config = dict(
    num_hidden_layers=16,
    hidden_size=192,
    num_attention_heads=2,
    num_key_value_heads=1,
    head_dim=64,
    intermediate_size=512,
    vocab_size=2048,
    hidden_act='swiglu',
    norm='rmsnorm',
    norm_place='pre',
    norm_eps=1e-06,
    positions='rope',
    rope_theta=10000.0,
    rope_fraction=1.0,
    qk_norm=False,
    attn_scale=0.125,
    bias='qkv',
    tie_word_embeddings=True,
    parallel_block=False,
    init='orth',
    init_std_qkv=0.0484,
    init_std_o=0.0105,
    init_std_up=0.0484,
    init_std_down=0.00524,
    optimizer='muon_variant',
    learning_rate=0.00868,
    lr_mult_o=3.0,
    beta1=0.93,
    lr_head=0.00644,
    max_grad_norm=2.0,
    warmup_steps=200,
    schedule='wsd',
    decay_fraction=0.89,
    decay_shape='pow',
    final_lr_fraction=0.0,
    batch_tokens=[32768, 65536, 98304],
    max_seq_len=128,
    doc_mask=True,
    train_tokens=343000000,
    max_steps=5865,
    dataset='wikipedia_en',
)
Each number is 128 + 24 x the weight over its row's rms, rounded and kept within 0 to 255. Layers, rows and columns count from 0. The size above them is the row's rms in percent of the matrix's.

# layer 4 MLP down (transposed), 512x192, rms 0.105, rows 278-299, columns 0-47
size [104  95 103 100  90 102 113  98 107 102 100 106 105  77  96  97  94  96 110 103 101 103]
[[147 135  88 123 103 116 108 134 101 143 151 153 143 143 133 158 152 146 130  82 148 144 186  98 110 120 153 119 115 152 123  76 141 131 142 100 136 120 151 115 135 158  92 144 119 156 111 127]
 [119 144 105 118 173 167 133 104 150 119  53 111 140 131 105 140  95 104 164 174 150 130 110 133  72 161 141 178 130 146 105 148 141 126 152 137 130 139 113 144  90 108 106 115 115 116 136 102]
 [113 126  88 114 145 132 118 139 124 157 164 111 135 121  91 142 105 118  77 125 126 140 132 143  88 116 132 136 110 151 100 123 161 132 142 143 149 105 121 126 152 117 144 129 121 113 131 100]
 [152 102 121 109  81 138 122 131 101 163 144 164 114 137 139 133  93 137 135 136  95 107  58 114 106 112 134 134 121 134 122 114  99 148 117 134 151 109 114 139 131 125 124 132 111  94 124 132]
 [156 126 114 109 123 117 179 143 103 143 159 120 148  95 173 153 135 137 101 134 141 101 122 125 139 102 141 100 132 103 126 140 158  99  84 132 174 112 152 156 113 153 181 154 136 125 168 107]
 [104 114 124  97  95 128  92 131 159 158 138 111 101  96 163 133 102 125 153 138 160 165 119 120 120 163 129  88 175 110 138 156 150 120 150 137 141 174 116 123 148 128 157 142 104 125 109 117]
 [148  86 124 139  75 101 123 147 110  77  77  93  79 131 122 186 118 102 150 116 146 134  81  77 121 137 120 123 123 111  84 149 128 118 142 152 129 123 132 113 155  75 134  75 120 161  96 123]
 [178 109 144 173  98 167  85  90 143 174  71 162 138 167 118 169 134 139  90  92 154 138 152 124 101 118  97 109 145 159  91 130 124  96 139 139 159 130 129 126 132  91 110 159 105 148 119 110]
 [109 174 123  79 124  95 113 100 139 170 123  79 114 146 115 142 106 149 165 109 156 144 139 103 176 100 146 127 127 109 144 148 141 158 138 141 104  98  84 161 121 145 178 127  92 158 162 123]
 [133 147 127  92 104 130 134 145 163 128 117 127 127 131 149 109 115 144 124 142 160 168  72 135 153 127 137 143 106 128 126 137 150 145 154  85 169 121  89 136 106 108  96 102 128 130 173  87]
 [127 111 136 189 138 127 133 117 110 129 117 154 146 166 143 152 138 127 117 139 127 169  86 109 137  70  99 130 142 132 101 126 161 158 129 124  93 115 126 177 148 136 144 121 137 150 145  98]
 [135 145  81 111 133 133 119 125 102 137 167 120 128 126 139 132 140 107 138 160 110 165  98 155 117 131 143 135 152 126 104 132 144 149 123 125 113 151 139 117  93 114 137 136 123 156  56 173]
 [196  95 133 113 166 114 144 202 122 116 130 139 122 133 149 129 136 140 152 145 137 122 164 101 115 129 129 161  96  95 108 132 128 134 138 127 151 171 144 137 138 130 118 136 139 166  97 137]
 [144 152 134 113 106 126 121 146 116 151 117 147 127 133 130  89 136 118 136 143 127 107 149 164 138  99 144 103 109 144 135 125 148 105 135 112  91 136 160 185 126 113 158 109 135  96  74  91]
 [119 187 129  97 132 119  93 174 137  93 129 144 131 113 119  82 112 118 114 143 110  74 100  98 109 100  88 154 124 137 144 144 157 117 123 149 160 121 106 136 114 122 137 160 117  88 143 145]
 [120 129 113  60 131 139 118 114 149 116 142 108 137 177 106 146 103 113 129 102 114 125 143 117  91 115 134 186 124 130 126 139  76  85 148 159 151 116 163 124 137 189 108 155 148 131  82 134]
 [108 151 126 154 169 144 136 195  81 160 111 104 133 111 119 122 147 157 119 114 167  82 129 108 157 128 138 163 120 123 131 150 142 132 136 104  74 123 134 100 114  95 133 147 135 163 176 130]
 [117 158 123 101 111 153 143  90  90  72 136  88 134 130 160 124 130 142 128 130 137 124 173 134 175 104 141 153 118 181 140 148 132 130 121 109 122 119 111  90 109 114 152 143 162 144 132 107]
 [132 121 167 110 153 126 157 124 116 157 190 123 164 115  84 116 123 151  75 153 118 130 106 187 122 151 109  82 123 120  99 115 127  69 148 136 132 143 120 125 107 137 138 104 169 141 177 115]
 [104  87 119 133 114 115 122 118 151 112 122 169 131 106 164 120 113 152 120  90 152 109 102 121 158 152 102  78 141 132 138 112 111 119 128 157 145  88 138 116 151 142 184 136 144 136 157 115]
 [ 98 124  83 171 119 116 132 132 105 148 118  91 114 127 120 105 164  90 151 162 128 105 146 139 148 134 142 146  91 130 143 118 151 116 113 138 139  89 131 114 117 128 127 121  81 151  93 122]
 [159 160 123 130 186 101 162 174 131 157 136 117 161 156 118 152 128 107 125 180 126 150 133 103 131 115 132 172 145 129 138 147 123 129 144 135 128 101  89 167 135 111 165 142 135 173 135 108]]
# layer 4 MLP gate, 512x192, rms 0.179, rows 279-299, columns 0-47
size [ 93 102 100  92 106 113  99 105 102 105 108 108  80 105  98  89  96 112 109 104 100]
[[122 115 168 169 133 125  97 117 103 156 150 145 159  79 139 157 130 156  98 125 132 141 126 132 162 114  80 165 108 131 126 122  91  95 126 133 166 123 116 124 144 143 137 123 143 145 139 118]
 [ 81  95 124 141 156 101 163  96 119 144 153  90 138 143 160 159 142 110 117 155 127 169 111 124 116 148 140 128 110 107 138 126  98 101  80 137 149 147 125  90 132 118 147 153 123 103 147 138]
 [134 125 170 137 105 140 127  98 115 160 168 120 109  88 115 121 121 127 118 128 122 140 110 139 126 148 166 151 154 159 173 135 128 138 150 131  79 134 114  91  76 120 108 116  84 146 137 147]
 [155 171 134 145 167 127 116 122 134 114 110 144 123 105 161 112 132 145 138 151 120  78 181 117  79 152  89 108 144 111 147 181  90 148  96 112 141 112 126 127 121 121 153 128 117 147  94  72]
 [128 136 142 106 163 151 100 128 131 141 124 132 134 106 164 135 109 106 143 155 135 138 103  79 188 177 140 145 155 112 130 132 152 133 134 141 110 141 121 166 112 109 139 117 136 109 155 132]
 [146 114 104 127 130 100  87 121 137 140 126 113 160 127 168 143  88 146  74 143 152 134 113 131 108 153  67 115 119 136 110  75 132 139 112 120 137 145 135 145 131 152 155 126  69 135 106 119]
 [104 161 151 107 178 114 147 146 117  94 149 148 150 131 127 133 113 133 128 164  94 143 151 146 142 118 141 130 136 154 134 145 120 159 128 146 178 141 153 141  92 121 130 166 147  89 105  69]
 [155 114 126 116 106 150 107 154 162 129 121 137 133 153 113 126 133 130 159 111 123 124 135 155 166  92  88  97 134 133 155 131  97 171  93  97 126 134 145 145 148 138 129 100 142 132 166 132]
 [129 122 153  85 105 102 122 153 162  69 158 155 128 112 132 123 127 187 108 131  98 131 148 124 143 128 149 108  92 104 134 180 102 116 145  97 105 125 142 131 102 133  78 127 146 136 130 115]
 [120  92  93 141 135 157  73 118 142 112 119  87 117 178 152 130  83 121 166 116 101 102 162 143 112 149 149 121 133 125 131  99 111  99 133 106 129 124 123 143 168 163 130 158 122 115  93 104]
 [121 146  99 131 124  85  71 103 119  86 106 113 133  83 118  92 118  86 103 170 133  93 136 133 116 116 151 130 119 130 124 169 124 126 143 151 153 101  77 123 111 118 117 122  97 146 127 130]
 [ 99 100 129 115 131 125 115  66 129 109 131 115 120 130  85 126 127 120  88  87  87 146 138 134 163 144 124 155 118  95 153 130 128 121 129 158 154 132  88 127 137  90 168 153 129 160  88 138]
 [119 146 108 147  89 114  98 150 182 154 135 139  96 134 174 108 110 121 141 171 150 123 163 134 132  89 125 106 159  97  77 132 108 141 145  80 157 142 128 133 128  94 156 125 163 111  71 159]
 [108 165 143 114 142 111 109 121 134 140 148 111 155 164 154 100 146 141 151 126 143  86 111 118 116 155  62 133 128  97 156 106 145 150 107 114 104 134 141 109 116  95 111 103 116 163 153 134]
 [109 116 116 119 124 135 145 113  80 115 155 133 119  77 136  90 105 107 168 162 159 134  92 178  81 162  99 114  69 117 114 131 108  98 147 165  91 128 125  79 113 163 125 113 122 143 127 124]
 [144 119 111 107 134 155 103  75 163 101  95 140 156  77 143 140 166  91 156 128 164 128 154  97  90  82 103 122  79 108 134 122 142 128 105 121 140 161 164  98 147 140 111 169 121 157 158  80]
 [112 149 119 123 160 117 128 157 134 128 152 112 128 110 153 131 129  98 167  98 123 112 122 159 111 137 131  82 150 152  92 126 105 117 122 137 152 110 162 137 126 116 138 113 157 116 121 177]
 [149  90 145 124 137 149 118 117 126 163 123 133 133 108 117  99 129 118 170 138 106  98 160 148 110 158 149 103 134 103 104 163 130 127 131 118 131 167 131 139 121 166  94 137 131 158  97 129]
 [154 133 131 115 153 116 134 168 162 151 133 113 174  80 166 141  74 115  87  91 151 142  81 119 129 149 154 161 109 150 111 128 126 112 110 141 143  93 118 117 118 146 118  76 119 119 107 145]
 [150 130 142 127 117 128 102 111 182  95  87 130 131  99 170 158 129 146 120  87 118 116 100 147  93 117 127 131 162 129 108 147 120 119 147 100 129 139 105 105 158 136 118 151 119 141 146 165]
 [163 156 126 160 106 117 124 107  95 160 143 108 158 128 177 130 134 106 156 149 138 130 130  76 117 133 163 126 159 175 134 142 160 141 127 129 125 124  98 165 135 117 169 110 163  74  80 122]]
# layer 4 MLP up, 512x192, rms 0.186, rows 279-299, columns 0-47
size [ 94 105 104  91 101 114  98 108  91 103 111 111  76  95  97  87  96 114 107 101 102]
[[151 131 133 137 129 163 140 115 110 119 154  60 126  82 123 114 139 141 112 124 111  99 126 117 130 105 118 104 171 111 143 133 146 146 131 180 143 128 120 102 152 148 120 141 143 164 170 121]
 [192  66 128 150 153 122 113 123 116 143 132  92 149 130 112 138 132 127  96 136 165 161 111 145 118 133 101 100 113 145 131 152 153 101 124 130 186 121 129 120 123  99 120 140 155 113 141  99]
 [145 126 117 186 167 125 146 114 168 128 115 127 125 154 180 102 116 120 112 148 121 146  99 126 166 161 129 176 108 131 155 170 104 132 124 137 120 137 129  65 135 149 162 175 121 176 138 161]
 [142 125 150  98 138 119  92 129 157 139 114 130 137 156 126 150 108 159 129 149  98 112 116 116 136 149  84 161  87 134 128 123  90  96 130 139 143 163 108 130  98  93 141 109 157 134 119 146]
 [115 126 127 176 172 113 118 128 143  91  64 126 109 149  85 151 121 141 155  88 102  95  87 165 144  74 106 129 158 107 112  97 131  92 130 144  96 133 119 117 180 135 102 166 124 115 127 155]
 [144 110 122 141 100 114 162  99 113 140 136 129 139  81 178 129 125 121 130 119 128 117 148 135 107 117  71 175 123 115 155 117 140 160 120 103 126 152 153 119  83 120 164 139 142 100 122 123]
 [148 143  96 161 142 140 139 122 110 180 148 138 172 140  95 153 144 124 134 132 122 117 121 139 100 142 127 150 130 148 131 153 180  84 132 105 151 158  75 115 111 157 129 151 149 168 115 139]
 [120 140 137  75 110 101 122 157  88 129  73 104 127 136 159 105 152 116 138 117 148  98 135 101 199 104 116 121 164 115 145 121 161 101 130 145 127 172  93 147  91 125 140 133 170 138 136 116]
 [173 115  94 173 164 130 132 120 164 130 120 121 148 119  93 107 132 107 163 112 130 122 100 125  98 128 171 149 139 131 133 136 116 104  92 122 140 147 108 170 106 106  95 144 141 143 130 146]
 [142 151 120 129 112 121 151 134  97 133 115 124 103  88 104 111 126 129 136 113  91 115 163 123 155 105 123 154  82 120 125 131 154 150 175 108 139 141 164  86 140 155 128  99  87 135 151 123]
 [171 150 140 100 123 122 135 158 146 115 138 140 110  98 126 119  94 107 175 128 100 140 160 131  99 137 110 108 100 123 162 151 132 135 122 116 143  92 141 112  92 132 134 137  94 139 130 129]
 [ 82 120 100  98  91  70 136 143 123 106 114 141 182 156 133 143  74 127 117  95 102 147 119 119 112 116 144 121 106 137 101 152  87 140 144 154 107 111 161 126 134  85 146 135 135 143 163 119]
 [158 130 116 136 104 108 107  74 116 102 134 124 150 158 182 141  79 111 169 146 168 152 154 130 114 100 120 157 113 130 156 122 153 114 140  88 137 113 102 168 154 146 122 115 132 116 101 134]
 [ 99  91 127 139 129 104 169 114  87 145 142 110 125 117 139 176 142 117  94 127 122 111 128  92 126 164 132 124 150 139 164 119  81 122 113 139 128 106 123 105 135 152 117  94 103 137 173 128]
 [ 82 169 139 177 123 110 119 149 154 157 134 118 129 159 110  75 137 135  95 132 151  85 119  52 186 145 150 116  86 125 123  95 119 103 159 115  98 136 129 128 119 125 130 107 131 121 184 143]
 [122 110 107  88 132 167 118 144 100 175 105 128  65  92 100 109 131 157 104 137 193 117  96 102 106 131 111 120 175 156 112 102  58 115 112 147 120 107 159 121 119 127 144 127 104 105 125 135]
 [159 100 169 153 125 169 135 136 116 110 110 144 102 126  97 105 159  68 130 155 123 110 138 142 103 123  89 172 137 124  73 177 164 105 136 125 102 121 128 141  98 155 131 145 138  64 121 117]
 [112 157 100 153 123 161 144 179 121 133 141  67  69 172 118 125 147 157 132 124 120 102 115 113 148 130 140 123 129 149 115 155 101 141  93 139 153  94 155 141 126 124 180 126  86 146 128 140]
 [142 132 170 129 148  94  89 133 130 134 133 127 157 119 119 152 121 135  88 162 141 111 137 134 124 156 120 110 132 130 162 132 104 108 140 109 101 101 103 108 124 125 139 121 109 112 134 139]
 [102 123  82 189 117 172 140 105 115  83 117 124 144 130 140 140 118 133  98  96 167 126 150 170 131 142 155 146 114 126 100 110 126 112 106 109 163  77 144 119 103 131 100 102  92 142 111 153]
 [102 182 164 108 108 141 156 121  96 120 151 155 123 138 119 131 128 130 122 121 125 112 181 153 109 158 144 159 108 120 125 113 117 135 153  77  79 115 131 143 149 115 116 135 169 132 138 115]]